config.toml
d_model = 192
n_kv_head = 3
head_dim = 32
d_mlp = 512
rope_fraction = 1.0
qk_norm = false
attn_scale = 0.177
init_std_qkv = 0.0486
init_std_up = 0.0486
init_std_down = 0.00543
optimizer = "muon_variant"
lr = 0.0115
batch_tokens = 32768
doc_mask = true
steps = 3940
Each number is 128 + 24 x the weight over its row's rms, rounded and kept within 0 to 255. Layers, rows and columns count from 0. The size above them is the row's rms in percent of the matrix's.

# layer 10 MLP gate, 512x192, rms 0.0839, rows 12-46, columns 128-191
size [ 98  98  92  99 107 103  99  95 103  97  98 106  98  97 100 106 102  97  98  96  96  99 103  98  99 104  98 101 102  98  98  93 101  87 102]
[[ 95 121 132 116 144 138 114 155 141 144 160 102 158 135 127 129 168 134 169  90 139 106 142 112 162 113  91 186 101 139 119 122 112 126 116 123 121 147 125 124 164 123 187 108 148 118 134 128  86 123 131 153 152  75 155  94 104 178 128 135 136 165 104 161]
 [113  68 113 140 116 123 148  95  84 118 115 125 101 146 155  84 136 114 163 150 152  92 113  84  92  93 131 143 102 129  90 124 121 112 105 110 107 139 102 136 149 124 123 133 127 119 101 105 101 102  95 128 150 151 133 145  97 139 140 123  71 139 139 113]
 [143 115 139 120 122 143 121 164 149 153  93 148 126 109  94 101 141 117 119 170 125 135 143 125 121 118 121 105  72 152 142 124 124 135 134 161 120 143  93 124 111 127 140 120 124  91 132  90 142 156 140 117 138 109 152 155 108 147 142 149 190 146 127 124]
 [141 165 121 135 160 140 100 122 145 144 115 109  92 146 142  94  88 143 100 159 181 121 132 122  97 144 123 113 168 168 149 151 135 187 143 119 148 109 152 121 137 142 142 100 114 155 151 125 119 144 143 107 121 101 153 143 140 131  83 150  96 125  99 126]
 [ 91 164 131 121 125 118 111 106 167  99 133 106 116 104 131 140 141 165 112 134 113 140  93 121 163 156 115 104 134 125 124 143  91 123 121 109  98 136 130 123 130 149 144 145 138 109 146 166 145 127  51 133 163 194 127  99 150 180 116 133 128 152 137 125]
 [144 122 123  93 133 178 118 124 161 161 163 115 112 118  87 123 154 137 178 133 125 113 118 136  93  94 115 122 131  66 111 153 108 127  77 127 154 126 124 100  85 105  98 129 147 115 143 134 105 129 145 167 100 119 119 146 163 130  86 125 127 161 160 132]
 [164 115 118 157 109 131 121 130 123 153 135 118 124  96 144 177 160  81 176 137 137 119  99 104 135  96 144 167 122 169 122 125 142 136  82 168 120 120 134 124 131  90 122 141 100 116 143 159 123 162 118 110 178 125 149 110 109 128 137 166 124 117 162 137]
 [123 137 171 127 139 118 181 121 138 140  99 114 151 120 147 141 103 134 141 119 127 144 127 104 116 138  98 127 181  89 139 147 138 137 105 135 174 127 137 124 118 112 123 179 120 119 151  94 120 162 136 123 130 136 146 123 102 139 140 144  88 172 105 107]
 [ 95 144 158 117 106  85 153  72 108 194 128 132 132 100  77 178 108 102 106 131 102 114 107  88 132 146 168 122 137  79 157 104 135 137 103 131 144 127 132  61 111 123  82 149  89 110  94 127 122  99 120 130 118 120  69 133 121 120 134  87 127 110  95 136]
 [170 176  83 146 121 183 136  85 118  98 110 133 113  62 125 155 151 117 104 117 127  92  83  59 134 119 119 137 113 117 151  91 122 138  96 130 152 106  85  98 127 161 114 141 148 127 150 136 173 105 141  97 119  85 134 141 128 130 139 173 157  92 126  86]
 [121 155 134  91 119 141 146  93 130 166 148  76 148 159 121 124 128 158 145 144 172 125 166 127 125 146  84 146 166 123 130 137 119 161 102 108 147 148 101 127 152 102  94 113 179 155 123 138 146 102 118 124 121 146 126 136 126 139 120 117 125 104 126 137]
 [167 115 146 136 123 107 137  92 134 130 119 104 155  68 154  97 168 144 142 172 112 106 150 130 113 134 119 159 120 150 127 108 159 143 135 141 122  96  93 114 125 159 114 137 116 146 121 135  93 141 123 142 142 128 143 153 124 101 123 124 122 125 170 151]
 [122 140 141 138 148 141 143 159 136 102 157  92 109 122  94 161  98  86 120 121 112 119 130 159 148 119 136 119 116 147 172 144  90 153 110 139 158 146 107 114 106 105 148 102 155 125 107 134 115 169 150  77 110 172 127 120 150 105 127 159 149 103 161 101]
 [120 134 132  98 120 136 111 124 117 136 151 165 103 180 115  71 150 127  84 103 103 171 126 137 104 146 141 134 130 141 166 134 100 142 135 119 117 127 124 180 147 149 114 140 165  94 132 139 129 125 133 151 127 132 127 123 111 102 132 169 116 137  82 102]
 [117  77 149 144 163 159 154  94 143 107 125 116 163 128 132 123 139 142 152  88 111 116 142 140 144 119  96 112 138 136 126 174 132 126  88  87 126 135 123 120 170  98 175 146 131 149 145 112 150  93 163 106 125 114 122 130 106 133 155 157 133 115 164 105]
 [117 127 151 152 133  68 112 147 161 133 155 108 150 154 111 151 163 121 131 137 110 157 120 161 114 114 164 126 140 126  97  75 114 130 129 140 127  76 134 145 174 168  97  92 127 175 175 148 142 154 109 143 142 140 117 139 117 127 123 110 117 123 120 106]
 [116 139 161 125 151 139 121  95  87 106 169 172  99 111 106 153 118 143 151 137 150 150 141 152 111 154 126 133 144 142 131 116 141 150 163 177 156 150  90 100 152 170 115 155  91 148 127 173 128 130 113 159 143 128  97 152 106 144 163 135 129 151 146 124]
 [136 120 132 153 127 143 140 145 144 154 138 112 163  92 139 129 118 133 148 173  92 137 166  98 100 123 148 102  83  73 128 124 150  60 106 138 154  98 152 152 140  77 148 125 152 123 127 129 113 148 105 140 131 128 107 136 137 149 103 130 145 161 139 143]
 [133 151 117 150 107 117 117 141  82  96 116 121 138 136 180 125 159  72 126 144 118 127 155 134 142  83 134 124 104 166  99 113 156 151  82 136 152 170  88 174 117 137 113 127  86 117 107  83 102 137 140 128 118 149 121 133 126  95 117 153  64 135 120 116]
 [198 109 120 111 141  97 104 161 147 146 125 114 131 141 110 119 173  89  94 122 116 138 124 140  68 129 129  75  96 129 130  97 167 123  93 149 111  87 132  91 157 128 146 151 144 103 137 141 139 146 133 166 122 143 103 151 160  90 119 153 155 168 172 115]
 [166 125 112  96  90 112 127  99 126 155 146  84 101 132 121 156 131 116 137 110 143 130 140 151 149 149 143 108 118 147 122 113 155 130 127 136 163 155 166 118 151 108 160 118 106 160 136 119  57 109 119 173 170 144  98  79 127 119 108 139 134 103 101 125]
 [ 77 171  82  99  98 121 144 109 154 135 159 172  97 105 139 119 133 117 162 112 140 116 124 127 157 174 124 131 148 101 167 138 124 109 143 138 112 123 143 126 147 117 111 105 136 158 114 139 192 118 101 117 111 127 140 113 142 155 121 108 162 100 131 118]
 [179 121 102 144 131  97 154 110 126 141 121 133 132 119 109 158 144 123 128 117 130 158 118  87 126 160 131 145 120 124 159  87 152 143 142 128  97  98  87 137 150 141 123 132 167 124 100 148 133 163 159 149 158 131 151 134  74 139  98  91 105 131  92 145]
 [103 118 139 111 121 120 157 106 131 154 103 134 103 130 120 126 128 123 158 107 152  67 143  79 126 119 139 148 112 140 129 133 133 124 120 169 126 135 160  80 142 131  97 154 117 124 142  82 143 155 146 158 163 101 166 102 143  84 145 126 106 109  82  95]
 [123 129 158 131 165 141 132 152 137 131 122 142 150 151 108 118 150 118 119 114 116  94 129 110 130 109 151 136 159 122 102 112 144 113 146 127  94  97 118 151 160 156  67 130 176 111 118 157 107 154 174 171 139 141  92 103 135 156 138 159 126 190 133 120]
 [142 136  76 111 130 152 123  96 140 107 152 115 108 127 106 129 120 125 153 145 129 177  92 125 117 153  93 129 145  95  74 140 115 130  95 143  92 180 108 107 104  65  93  84 119 189 128 164 140 143  89 139 170 112 129 135 137 133 122 111  94 120 145 117]
 [130 111 108 117 189 101 127  88 103 156 136  88  87 117 130 124  94 146 125  99 187 136 104  94 131 147 155 161 132 145 149  91 155 141 135 142 104 146 131 113 145 120 154 131 127 147 176 119 119 142 122 189 128 142 143 136 107  97 130 117 150  97 125 159]
 [107 177 156  85 165 153 145 147 150 139 166 117 145 100  89 133 108  92 108 115 149 130 154 125 141 127 129 150 126 130 137  81 139 163 116 125 146 128 143 134 173 118 129 115 107 158 165 144 128 159 123 127 126 142  89 166 105  68 105 162 101 151 139 166]
 [130 166 123 137 190 126 134 138 111 128 114 114 117 169 115 115 127 130 153 165 118 163 158  82 114 154 139 105 126 132 130  85 188 100 116 132  94 175  97 147 125 117 165 142 146  94  83 141 122  76 158 142 134 122 130 101 136 120 132 131 132 111 140 125]
 [126 169 130 122 115 150 115 122 104 152 111 118 101 105 138 123 137 128 133 120 140 143 181 156 105 130 161 147 110 103 131 147  87 151  65 111 126 106 137 148 120 104 127  78 125  65 111 168 151 111 187 152 134  86 106 127 127 108 119 128 100  65 128 183]
 [106 147  83 123 134 147 129 110  88 101 168 156  77 154 115 127 111 135 143 167 142 158 120 106 113 151 144 134  49 162 174  94 147 102 131  98 120 112 110 119 132 139 100 152 159 110 120 147  95 158 121 154 136 157 118 136 167 156  96  74 133 190  87 137]
 [128 122 121 154  77 153 144 106 118 131 102 151 126  49 118 147  81 111 109 150 153 140 103  93 160 132  76 146 105 130 121 145 117 115 137 126  89 148 158 133 118  99 128 127 118 140 120 114 144 126 167 101 150 125  84 107 172 118 111 113  91 103 145  75]
 [115 129  83 110 143 168 136  81 118 137  96 177 153 130 153 133 125 101  98 137  94 157 138 130 134 160  70 102 111 122 113 115 136 155 130 116 150 136  84 109 110 149 147 135 141 147 140 125 124 143 104 112 149 127 137 118 125 160 103 154 124 167 123 124]
 [ 39 135 150 131 139 142 122 115 116  75 156  94 132 111 133 175 148 139 105 119 144 143 106 137 124 159 132 140 106 174  73 104 138 168 117 123 120 176 106 162 150  72 135 133 104 119 146  94 113 132 106 109  96 145 147 169 163 154 119 160 124 137 123 103]
 [109 112 125 106 110 108 112 156 179 129 123 133  96 101 154  80 136 103 112 133 117  87 146 124 158 161 112 172 142 126  88  98 126 125  64 146 114 124 127 104 107 124 118 156 146 110 119 105 156 120  88 128 140 113 153 137 121 161 132 165  92 107  99  94]]
# layer 10 MLP up, 512x192, rms 0.0848, rows 12-46, columns 128-191
size [101  98  91 101 105 103 109  95 105  95 107 100 102  98 101 110 104  99  99 105 101  99 104 102 100  96 103 108  92 100  93  95 101  95 102]
[[160 148 151 121 115 165 149 107 136 119 100 158  85 157 142 150  66 160 143  78 174 138 146 117  73 128 104 115 150 150 137 109 110 155 135 145 121 113 116 112 139 143 128 148 111 124 114 164 153 102 145 117 128 148  74 152 124 159 110 141 117 115 140 114]
 [ 95 111  80 145 127  96 127 120 105 120 141 156 131 117 118 114 116 131 158 130 129 129 148 144  91 124 110 168 132 140 143 119 116 134 120 114 135 134 113 138 138 116 120 176  89 126  73 128 103 110 156 124 144 139 152 173  94 128 197 128 138 127 118 114]
 [ 96  80 137 164 137 108  75 133 113 128 157 121 112 102 151 165 127 125 138 108 120 132 133 131 115 134 149 145 136 108 123 129 169 141 135  97 151 140 110  98 112 119 119 131 135 120 110 145 126 153  97 131 165 157 102 173 141 118 132 135 126 141 138 152]
 [ 92 111 138 119 138 151 130 133 126 152 110 118  88 124 116 128 116 159  83 115 135 126  96 115 114 141 129 203 163 131 144 153 134 127 145 123 106 100 155 114 146 123 120 113 125 114 115 130 112 122  82 125 123 125 126 144 160 117 164 136 110 129 101 156]
 [117 138 101  66 140 121 148 135  72 143 110 118 108 140 122 158  84 142 132  91 118 127 151 102 131 141 109 144  99 145  96  96  94 133  97 122 124 139 169 105 133 126 154  94 150 112 136 158 107 161 122 133 135  91  92 110 139  84 119  98 122 116 162 104]
 [137 148 122 148 132 154 138 132 106 113 151 130 113 131 102  96 168 126 133 114  86 123 141 164 137 121 136 123 121 108 100  64 137 106 111 131 139 121 120 151 107 111 132 142 123  99 131 161 154  93 160  89 136 155 164 137 157 142 135 131 183 126  83  97]
 [117  96 142 100 135  58 104 116  63 149 119 123 122 142 146 131 145 159 151 179 104 152 162 100 138 180 143 139 137 141 119 129 121 158 117 159 137 144 133 126  86  93 151 159 108 126  86 141 165 177 115 145 125 184 130 126 128 105 144 174 112 107 112 117]
 [102 142 149  69 119 168 129 130 105 152 129 173 115  97 137 128 113 114  77 138 142 103 109 100 120 112 129 178 110 119 126 136 128 102 116 155 153 103 112 151  91 132 127 123  83 154 154 167 104 131  96 102 136 152  99 148 144 106 120  93 129  94 144 143]
 [178  99 161 169  89 120 179 118 103 124 173 108 135 137 165 117  94  57 133 116 115  93 163 123 117  96 154 127 135  98 101 142 132 136 110 100  98  95  87 133 107 162 172 145 101 140 153 110 126 103 137 133 141 121 120 130 158 155 132 123 138 129 126 108]
 [135  86 190 138 126 143 144 109 151 111 100  87 113 130 140 109 134 137 121 140  96 118 136 117 116 164 160  96 112 130 137 141 120 159 139 121 147 143 129  78 125  99 108 158 134 131  91 118 144 152 111 135 132 114  99 130 105 138 130 145 157 169 107 119]
 [119 170 118 155 128 109 126 114 140 159 124 157 142  94 125  99 117 149 193  99 140 120  99 107 153 145 127 137 122 105 126 145 134 103 146 135 131 146  96  84 153  84 132 138 126 100 144 123 147 125 110 113 135 112 153 115 102 168 125 147 111 143 115 131]
 [136 136 122  99 105 133 160 118 108  81 128 149  87 157 120 124 113 112 115 110 133 164 132 169 133  40 142 131 123 176 121  75 155 115 153 134 143 137 108 148 109 163 137 137 113 141 133 132 135 148 136 123 143 136 137 140 146 165 159 128 122 141 141 104]
 [142  71 148 145 108 116 117 105 102 139 176 137 150 174  98 117 106 143 153 178 173 154  94  86 161 154 127 123 162 100 132 106 118 129 140 127 134  96 129 124 104 108 113 166 123 127 150 114 124 134  95 128 147 108 156 118 110 142 120  99 152 141 113 115]
 [139 158 120  95  69 110 112 134 101 152  83 108 176 118 136 115 161 148 132  95 144 146 145 170 136 121  88 139 129 128 144 114 111 168 118 128 114 151 106 164 149 139 136 132 153 141 136 150 149 122 134 133 157 150  97 120 104 143 188 105 115 156 117  99]
 [166 160  71 109 148 130 127 117 132 175  97 154  94 146 162 132 142 183  96 121  99 124 128 138 114 132 134 147 110 118 156 117 131  93 124 121 147 150 155 145 145 137 156 112 173 133 157  84 141 163 124 141 136 148 102 150 137 122 133 128 134 111 122 130]
 [137  87  98 118 105  88 106 157 103 151  90 109  98 149 138 110 143 147 108 165 137  84  89  94 173 129  92  86 122 147  69 141  98 153 103 157 129 103 141 130 162 119 139 141 119 156 130 134 125 117 117 127 142 106 130 143 103 146 161 143 132 155 128 134]
 [116 132 160 142 116  86 141 161 124 164 116 129 155 140 130 161 105 112 117 124  78 163 147 124 135 108 137 145 107 134 111 116 123 139 154 123 128 109 165 150 150 106 110 124 160 129 113 146 134 130  77 144 131  74 121 127 165 159  68 121 147 119  78  94]
 [128 129 151 130  99 159 129  91 146  90 116 175 127 145 168  62 155 149 132 114 135 152 149 118 140  88 162  87 135 117  33 102 170 156 106 101 163 141  89 124 148  88 162 140 130 128 149  91 112 110 143 164 118 125 124 138 134 142 121 147  65 151 140 124]
 [144 128 168 123 123  77 140 119  97 172 145 139 131 108  92 122 149 136 158 157 114 115 170 119 130 135 154 115 182 109 170 136 107 138 121 125 153 110 110 138 116 114  91 148 126 130  93 130 120 136 113 102 100  94 171 123 110 136 132 164 138 135 145 122]
 [ 95 112 126  98 117 145 156 159 165 106 131 154 146 157 137 128 168 144 180  93 141 150 114 146 119 124 154 169 141 162 162 130 147 127 102 123 145 130 153 158 147 103 128 120 145 119 126 154  99 127 144 122 104 168 152 112 136 124 145 149  66 158  90 139]
 [148 104 147 122 122 100  64  92 145  78  94 110 111 161 133 132 142 141 115 148 140 197 129 129 127 149 157  67 142 122 125 151  97 118 118  83 132 124 108 127 102 107 118 151 145 103 147 115 129 110 141  86 148 129 107 114 177 138  92 150 108 144 102 129]
 [ 81 129 138 115 163 141 141 140 137 135 181 132 113 136 126 144 151 129 145 154 164 111 115 123 141 182 119 171 103 133 126 153 129 196 160 132  98 133 145  95 141 120 119  85 181 147 122 118 122 128 160 128 110 160 115 196 120 147 117  81 161 121 111 105]
 [145 112  78 133 123 151 147 119 160  97 133  89  96 116 173 161 115 191 138  99 135 120 123  91 115 143 100 124 127 106 111 104 130 154 153 122 122 145 155 167 162 146 171 164 147 155  89 152 167 130 149 132 147 134 149 142 145 128 139  94 125 135 133 148]
 [104 151 113  87  89 127 137 111 134 127 117 167 116 133 165 124 134 102  96 111 133 109 120  98 129 126 149 145  97 125 122 157 149 145 140 144 199 118 146 138 157 131 155  86 120 143 119 116 106 148  90 119 111 108 146 143 169 111  99 155 115  81 139  72]
 [122 141 126  93 162  89 117 162 119 152 117 151 122 116  76  59 162 112 108 134 125 114 116 113 105 116 108  99 107 163 139 109 155  95 126 120 131  96 164 108 147 112 147 177 112 122  89  92 131 105 170 122 127 136 116 108 129 149 128 131 135 161 183 116]
 [125 144 140 146 117 155 131 144 128 105 152 153 160 117 103 104 159 132 132 123  90 158 146 125 117 152 105 103 150 152 167 127  95 114 106 170 117 111 153  74 180 140 131 181 136 114 128 153 113 115 146 126  90 180 137 127 148 101 131 137 136 133 122 137]
 [ 95 121 135 141 126 124 123 139 128 121  98 149 151 118 131  92 107 100 133 100 139 116  96 104 134 126  88 140 150 110 135  87 146 112 142 128 133 144 120 105 110  73 149  84 136 120 123 124 120  94 104 165 166 123 121 128 119 114 132 114 154 146 152 197]
 [124 126 158  95 101 117 147 114 120 116  93 105 142 156 143 155 118 122 141 112 158 110 128 100 156 162 153 131 122 163 125 107 120 124 112 118  97 109 148 135 161 133 120 139 114 146 128 104 124 153 137 137 137 122 100 124 126 156 108 127 144 111 155 119]
 [146 164 116 121 149 135 135 151 103 166 162 157 136 157 133 124 144 162 120 120 121 179 145 115  81 139 119 115 104 116 135 128 148 122 137  96 128 118 127 132 142 156 115  93 156 116 114 109 193 147 136 118 139 121 149  85 104 117  59 161 141 130 186 164]
 [198 136 142 135 139  96 127 139 106 144 125 112 149 123 148 118 114 144 101 125 145 112  91 109 122 182 145 176 123 105 120  96 131 133 131 100 125 116 109 124  84 145 112 127  99 116 122 162 134 166 164 131 111 125 141 109 112 158 147 138 139 144 162 163]
 [106 189 113 168 116 144  97 128 128 115  92  86 129 128  82 129  95 161  79 129 120 163 154 136 128 154 150 137 168 122 170 137 197 126 169 115 107 132 144 123 149 119 122 158 135 104 123 143 126 147 134 140 166 133 139 101 119 122 114 115  97 149 105 113]
 [142  93 134  93 122 133 146 124  93 138 171 149 108 158 128 147 138 200 163 111 129 145 162 124  96 161 153 134 122 143 112  81 104 133 119  98 143 155 138 128 144 100 143 111 137 116 136  90 115 107  93 165 128 122 168 124 146 174 132 133 128 102 126 144]
 [115 121 123  97 120 125  77 154 105 123 110 146 130 149 123 115 128 109 145 142 153 130 103 156 115 116 115 133 132 151 114 162 137 167 122 103 131 109  78 116 146 140 117 140 141 118 127 132 145  96 142 100 134 121 107 101 105 138 109 131 106 121 122 118]
 [171  98 140 107 108 153 108 151 107 143  86 113 133 119 143  98 114 101 151 117 123  97 148 121 109 139 108 137  72 155  99 117 141 140 105 158 162 142 125  76 116 133 102 124 108 115 183 135 114 112 127  89 141 134 153 149 129 170  97 155 152 148 136 149]
 [133 147 112 130 142 112 108 134 150 109  91 141 106 138 171 122 116 119 153 118 162 123 110 146 139 145 101 145 150 117 111 116 135 161 108 106 139 144 102 107 137  83 117 107 147 158 116 147 161 164  80 139 124 126 139 121 118 109 165 143  99 123  82 114]]
# layer 10 MLP down (transposed), 512x192, rms 0.0295, rows 12-46, columns 128-191
size [103  97  93  98 104 105 105  95 105  98 103 101 101 103  97 108 103  97  96 101 100  98 100  98 103  97 100 104  98 103  97  94 101  96 105]
[[103  87 110 120 128 151 106 166 158 107  93 133 137 137 130 178 111 106 105 100 131 139 142 137 130 140 120 165 145  90 169 130  75 103 141 146 145 131  89 149 129 155 137 145 123 132 115 108 171 155 131 117 150 104  94  98  91 116 109 132 104 166 158 128]
 [170  91 148  99 135 151 136 108  64 120 171 138 143 139  67 109 158 142 109 117 121 122  77 148 155 125 108 121 126 118 118 143 161 117 125 142  91 161 151 111 141 107  78 115 167 132 142 132 114 154 135 144 126 114 148 132 114 126 105  94 147 142 178 121]
 [100 134 118 121 102  92 167 122 129 135 135 129 149 166  91 106  81 127  98 127  87 108 171  79 152  95 178 107 121 129 166 178 142  94 113 111 162 120 114 142 144 135 147 129 127 161 167 120 134 153 158  93  95 134 104 134 175  99 151  89 147 141 151 101]
 [132 174 129 114 130 140 154 103 141 143 127 142 162 130  85 149 139 111 191 136 113 160 160 187 129 128 126 134 119 136 131 142 129 105 100 135 139 154 152 107 147 155 100 126 121 149 126  73 165 125 135 112 107  87 142 105 130 172 107 127 148 151 137  91]
 [140  92 134 156 127 125 162 152 135 156 139 126 133 107 191 142 148 133 129 116 127 111 115  90  89 147 113 151 115 135 141 123 109 138 104 146 131 101 179  88  83 153 154 106 130 179 156 114 105  89 117 109 107 132 158 161 106 120 123  95  85 112 141 109]
 [111 122 132  85 141 134 132 127 135 143 111 105 160 126 148 140 134 137 139 117  49 140 121 111 126 117 130 142 146 118 143 135 114 129 110 150 155 139 127 174 155 152 112 147 136 134 155  93 125 190 131 133 124 128  95  95 124 115 130 119 114 169  85 133]
 [136 109 179 104 123 162 132 152 129 141 103  79  79 102 105 154  95 130 169 188 123 136 151 142 141 145 104 141 130 130  91 158 144 154  87 123 122 130 135 113 121  91 137  85 147 126 123 158 145 163 136 117 101 178 112  78 112 157 129 132  96 133 205 104]
 [154 155 185 139 150  99 145 150 128 115 135  72 151 129 123 179 119  76 136 151 155 107 118 133 132 145 124 150 109 123 120 113 130 113 137  93 149 142 143 103  96 150 126 145 146 127 105 114 108  96 143 161 131 127 149 122 110 109 118 150 122 116  88  85]
 [138 168 115  92 134 113 104  66 125 150 102 137 156 179 146 128 149 105 112 123 116 127 183 146  93 141 104 100 139  90 131 140 130 113 136 176 118 119 101 121  94 109 153 145 104 146 112 164 122 116 147 121 105 150 167 136 120 142 125 111 123 152 136 125]
 [167 160 154 120 178  82 110 161 139 119 167 133 147 131 135 140 149 144 160 161 146 103  92 188 144 147 116 143 160 150  87 133 131 152  96 157  92 158 138 147 108 136 118 121 130  70 122 100  95  80 129 140 115 113 113 159 151 143 145 153  87 165 127  81]
 [153 142  97 124 149 123 156 164 119 102 155 130 144 123 165 150 104 185 158 104  96 131 126 139 177 157 130 148 147 131 137 148 111 152 166 152 103 125 114 149 108 127 122 117 140 150 101 142 136 106 111 130 105  95 121 122 138 134  97 114 132 144 113  98]
 [110 159 192 153 142 130 147 134 103 118 181 103 153  97 125 142 146  70 110 147 120 114 134 147 124 154 149 144 133 138  66 176 132 149  97 129  81 165 122 160 159 133 119 126 138 147 111 133 143 122  94 129  85 142 139 122 145 127 102 101 155 121 137 174]
 [ 81 112 120 146 134 129  75 114 142  83 116 151 127 135 139 147 113  83 106 135 127 132 148 126 102 141 112 119 157 127 159 117 145 150 102 134 126 140 142 111 131  85 136 167 142 156 105 124 142 118  87 102 142 148 169 102 167 138  63  82 118 120  86 155]
 [128 132 165 101  80 111 141 158 149 120 167 144 123 140 134  81 191 105 140 155 120 110 121 137 126 132 139 118 103 116 106 127 135  95 118 136 143 140 100 158 147 102 104 104 124  88 132 139  92 119 153 178 145 110 166 143 120 170 148 161 130 112 126 143]
 [100  92 129 157 104 135 108 157 101 117  96  92 131 109 118 109 113 117 134 134 154 139  90 124 131 116 106 109 134 138 131 153 130 132 139 136 152 117  96 111 119 119 149 108 111  65 113 159 126 140 118 134 121 136 118 109 115 120 166  94 116 126 173 159]
 [105 136 148 120 119 101 127 168  88 110 168 105 113 146 105 105 103 143 113 155 109 110 131 126 105 134 153 123  90 147 163 123 164  99  93 113 118  83 157 143 124 111 114 124 124  93 134  84 135 146  98  98 135 146 137 100 193 146  91 143 149 132 125 131]
 [108 153 107 119  91 131 164 100  79 139 144  91  93 130 152  99 122 126 184  90 146  86 120 122 131  79 118 162 154 132  98 142 129 164 156 154 129 132 108 115 113 123 139 164 115 121 164 132 125 144 133 137 116 174 134 114 135 103 155 153 165 104 153 142]
 [ 96 136 176 127 121 105 163 120 113 105 121 129 121  89 134 151 158 106 139 168 118 114 134 104  90 143 131 129  98 120 100 136 114  90 137 118 178 140 107 148 112 100 130 141 108  96 166 129 141 126 147 114 168 112 114 102 156 145 135 136 113 110 141  98]
 [ 90 137 146 167  88 131 151 115 136 110 145 134 151 106 112 108 147  98 141  80 149 139  78 142 149 102 150 103 118 103 129 169 191 113 156 107 142 142  85 138 152 150 165 148  81 176 154 113 153  68 135 153 134 146 119 125 103 100 166 126  98 119 172 187]
 [103 126 155 152 148 159 139 133 140 125 116 114 131 141 135 110 120 119 138 121 144 155 137 105 126  86 122 116 191 113 104 129  79 164 164 145 136 138 102 138 115 143  99 110 124 109 135 116 160 115 129 167 139  89 142 109 135 115  98 121 128 116 159 136]
 [121 145  79 167 141 141 145 159  98 157 157 131 164 126 128 141 154 138 140  75 130 119 100 112 134 133 106 113 128 150 156 122 144 100  86 127 139 165 162 112 186 129 150 116 111 180 128 102 137 123  99 168 129 125 169 152 129  94 156 121 147 157 128 150]
 [142 138  85 123 130 105 134 143 116 141 129 135 166 114 149 120 145 165 121 111  93  99 101 139 107 118  81 119 147  95  85  84 150 117 116  78 157 130 102 173  93 125  95 156  95 136 156 105 138 128 127 176 141 139  97  77 133  73 143 148  98 147 131 129]
 [185 106 136 127 117 113 133 109 130 162 102  89 131 141 113  90  99 134  92 147 129 124 107 114 138 150 144 130 111 101 115 141 125 171  99 127 107 102 117 149 149 151 127  93 123 108 152 120 170 158 122 138 148 163 118 122 132 136 116 109 135 142 179 124]
 [158 123 149 103 157 124 121 103 119 129 154 115 130 113 131 145 119 173 106 137 109 142 157 107 146  83  87 135 118 156 155 194 115  97 130 109 108 131 130 167 137 108 122 110 196 147 114 153 118  93 117 125 111 136 111 147 119 196  98 154 115 104 162  89]
 [132  91 138 145 115 122 128 106  93 124 111 161 143 143 100 126 157 171 145 130 133 127 156 106 155 148 126 166  94  96 149 161 137 112 149  66  74 112 125 130 121  97 117  97 134  89 128  94 149 143 109 117 106 132 150 100 126 135 132 153 103 166 139  95]
 [126 138 120  93 156 131 150 101 157 126 103 158 114 151 167 149  63 149 119 131 134  91 182 142 120 141 105 108 164 142 127 114 130 134 157 144 127 134 103 113 112 120 137 117 143 150 110 121 180 153 143  87 100 140 132 151 142 127  99 115 128 130 100 134]
 [124 110 162  99 147 128 134 129 106 125 143 117 117 136 119  96 133 152  94 124 109 131 132 138 159 119 126 126 103 167 120 125 114 127 163 125 144  94 107 201 138 140  90 146 117  97 104 127 137 135 139 160  98 138 118 112  81 146 174 166 143 153 165 131]
 [ 86 161 137 120 128 144 138 121 144 132 193 183 144 133 138 124 118 128 122 160 143 118 124 161 110 128 117 150 114 125  83 125  99 142 131 147 125 167 112  69 179 132 143 121 140 134 136 124 162 116 142 146 120 128  84 151 142 108  83 108 134 145 140 116]
 [115  69 126 164  94 137 160 112  97 103 102 138 142  79 154 144 155 134 124 136  92 110 113 146 127 148 121 145 129 169 166 135 166 146  58 124 134  83 172  95 157 145 101 148 138 142 121 127 113 169 121 125 143 123 116 164  68 119 165  97 146 113 116 142]
 [110 140 147 164 142  88  98 100 137 155 135 136 103 143 147 156 135 147 105 147 114 177 102 135 162 152  93 147 103  66 119 126 196 162 151 116  85 108 139 123 122 129 116 171 120  72 133 175 149 128 165  82 135 151 129 127 142 120 129 144 144 111  89 135]
 [133 118 114 118 114 119 130 118 139 162 133 156 135 158  74 131 125  90 138 139 119 139  92 141 158 107 150 132 104 154 120 164 116 135 127 153 150 141 133 182 136 108 111 121 112 153 136 106 137 159 112 178 109 130 118  83 122 104 106 177 103 106 110 151]
 [114 119 101 123 121  78 104 122 149  89 123 129 131 105 114 119  66 100  92 123 160 145  84 126 151  51  97 111 154 123 155 127 117 115 160 127 159 155 129 118 119 133 125 138  87 109 119 153  99 117 106 138 125 135 121  99 173 121 145 115 102 134 130 154]
 [159 125 156 120 142 112 118  90 114 145 161 142 142 126 105 114 141 128 122 130 145 101 119 140 133  91 124 102 137 105 162 130 121  66 143 127  63 166 108 106 150 125 140 107 131  77 114  99  78 122 132 127  92 111 140 128 137 141 144  88 155 127 155 136]
 [ 61 160  99 144 149 121 141  87 126  83 164 145 148  98 118 114 150 103  96 144 167 146  81 180 137  89 139 110  97 133 151 130 166 148 132 148  89 157 128 145 131 120 106 118 135 104 125 108 114 136 172 123 115  92 161 120 138 127 168 133 119 116 135 118]
 [152 143 135 140 131 146 145 124 137 128 135 119 143 159 110 145 138 104 129 119 135 181 119 160 124 137 150  92 119 123 166 167 149 149 134 172 106 114 128 129 102 123  88  88 131  96 153 145 142 116 151 154 102 132 132 122 140  99  78 132 130 123 107 145]]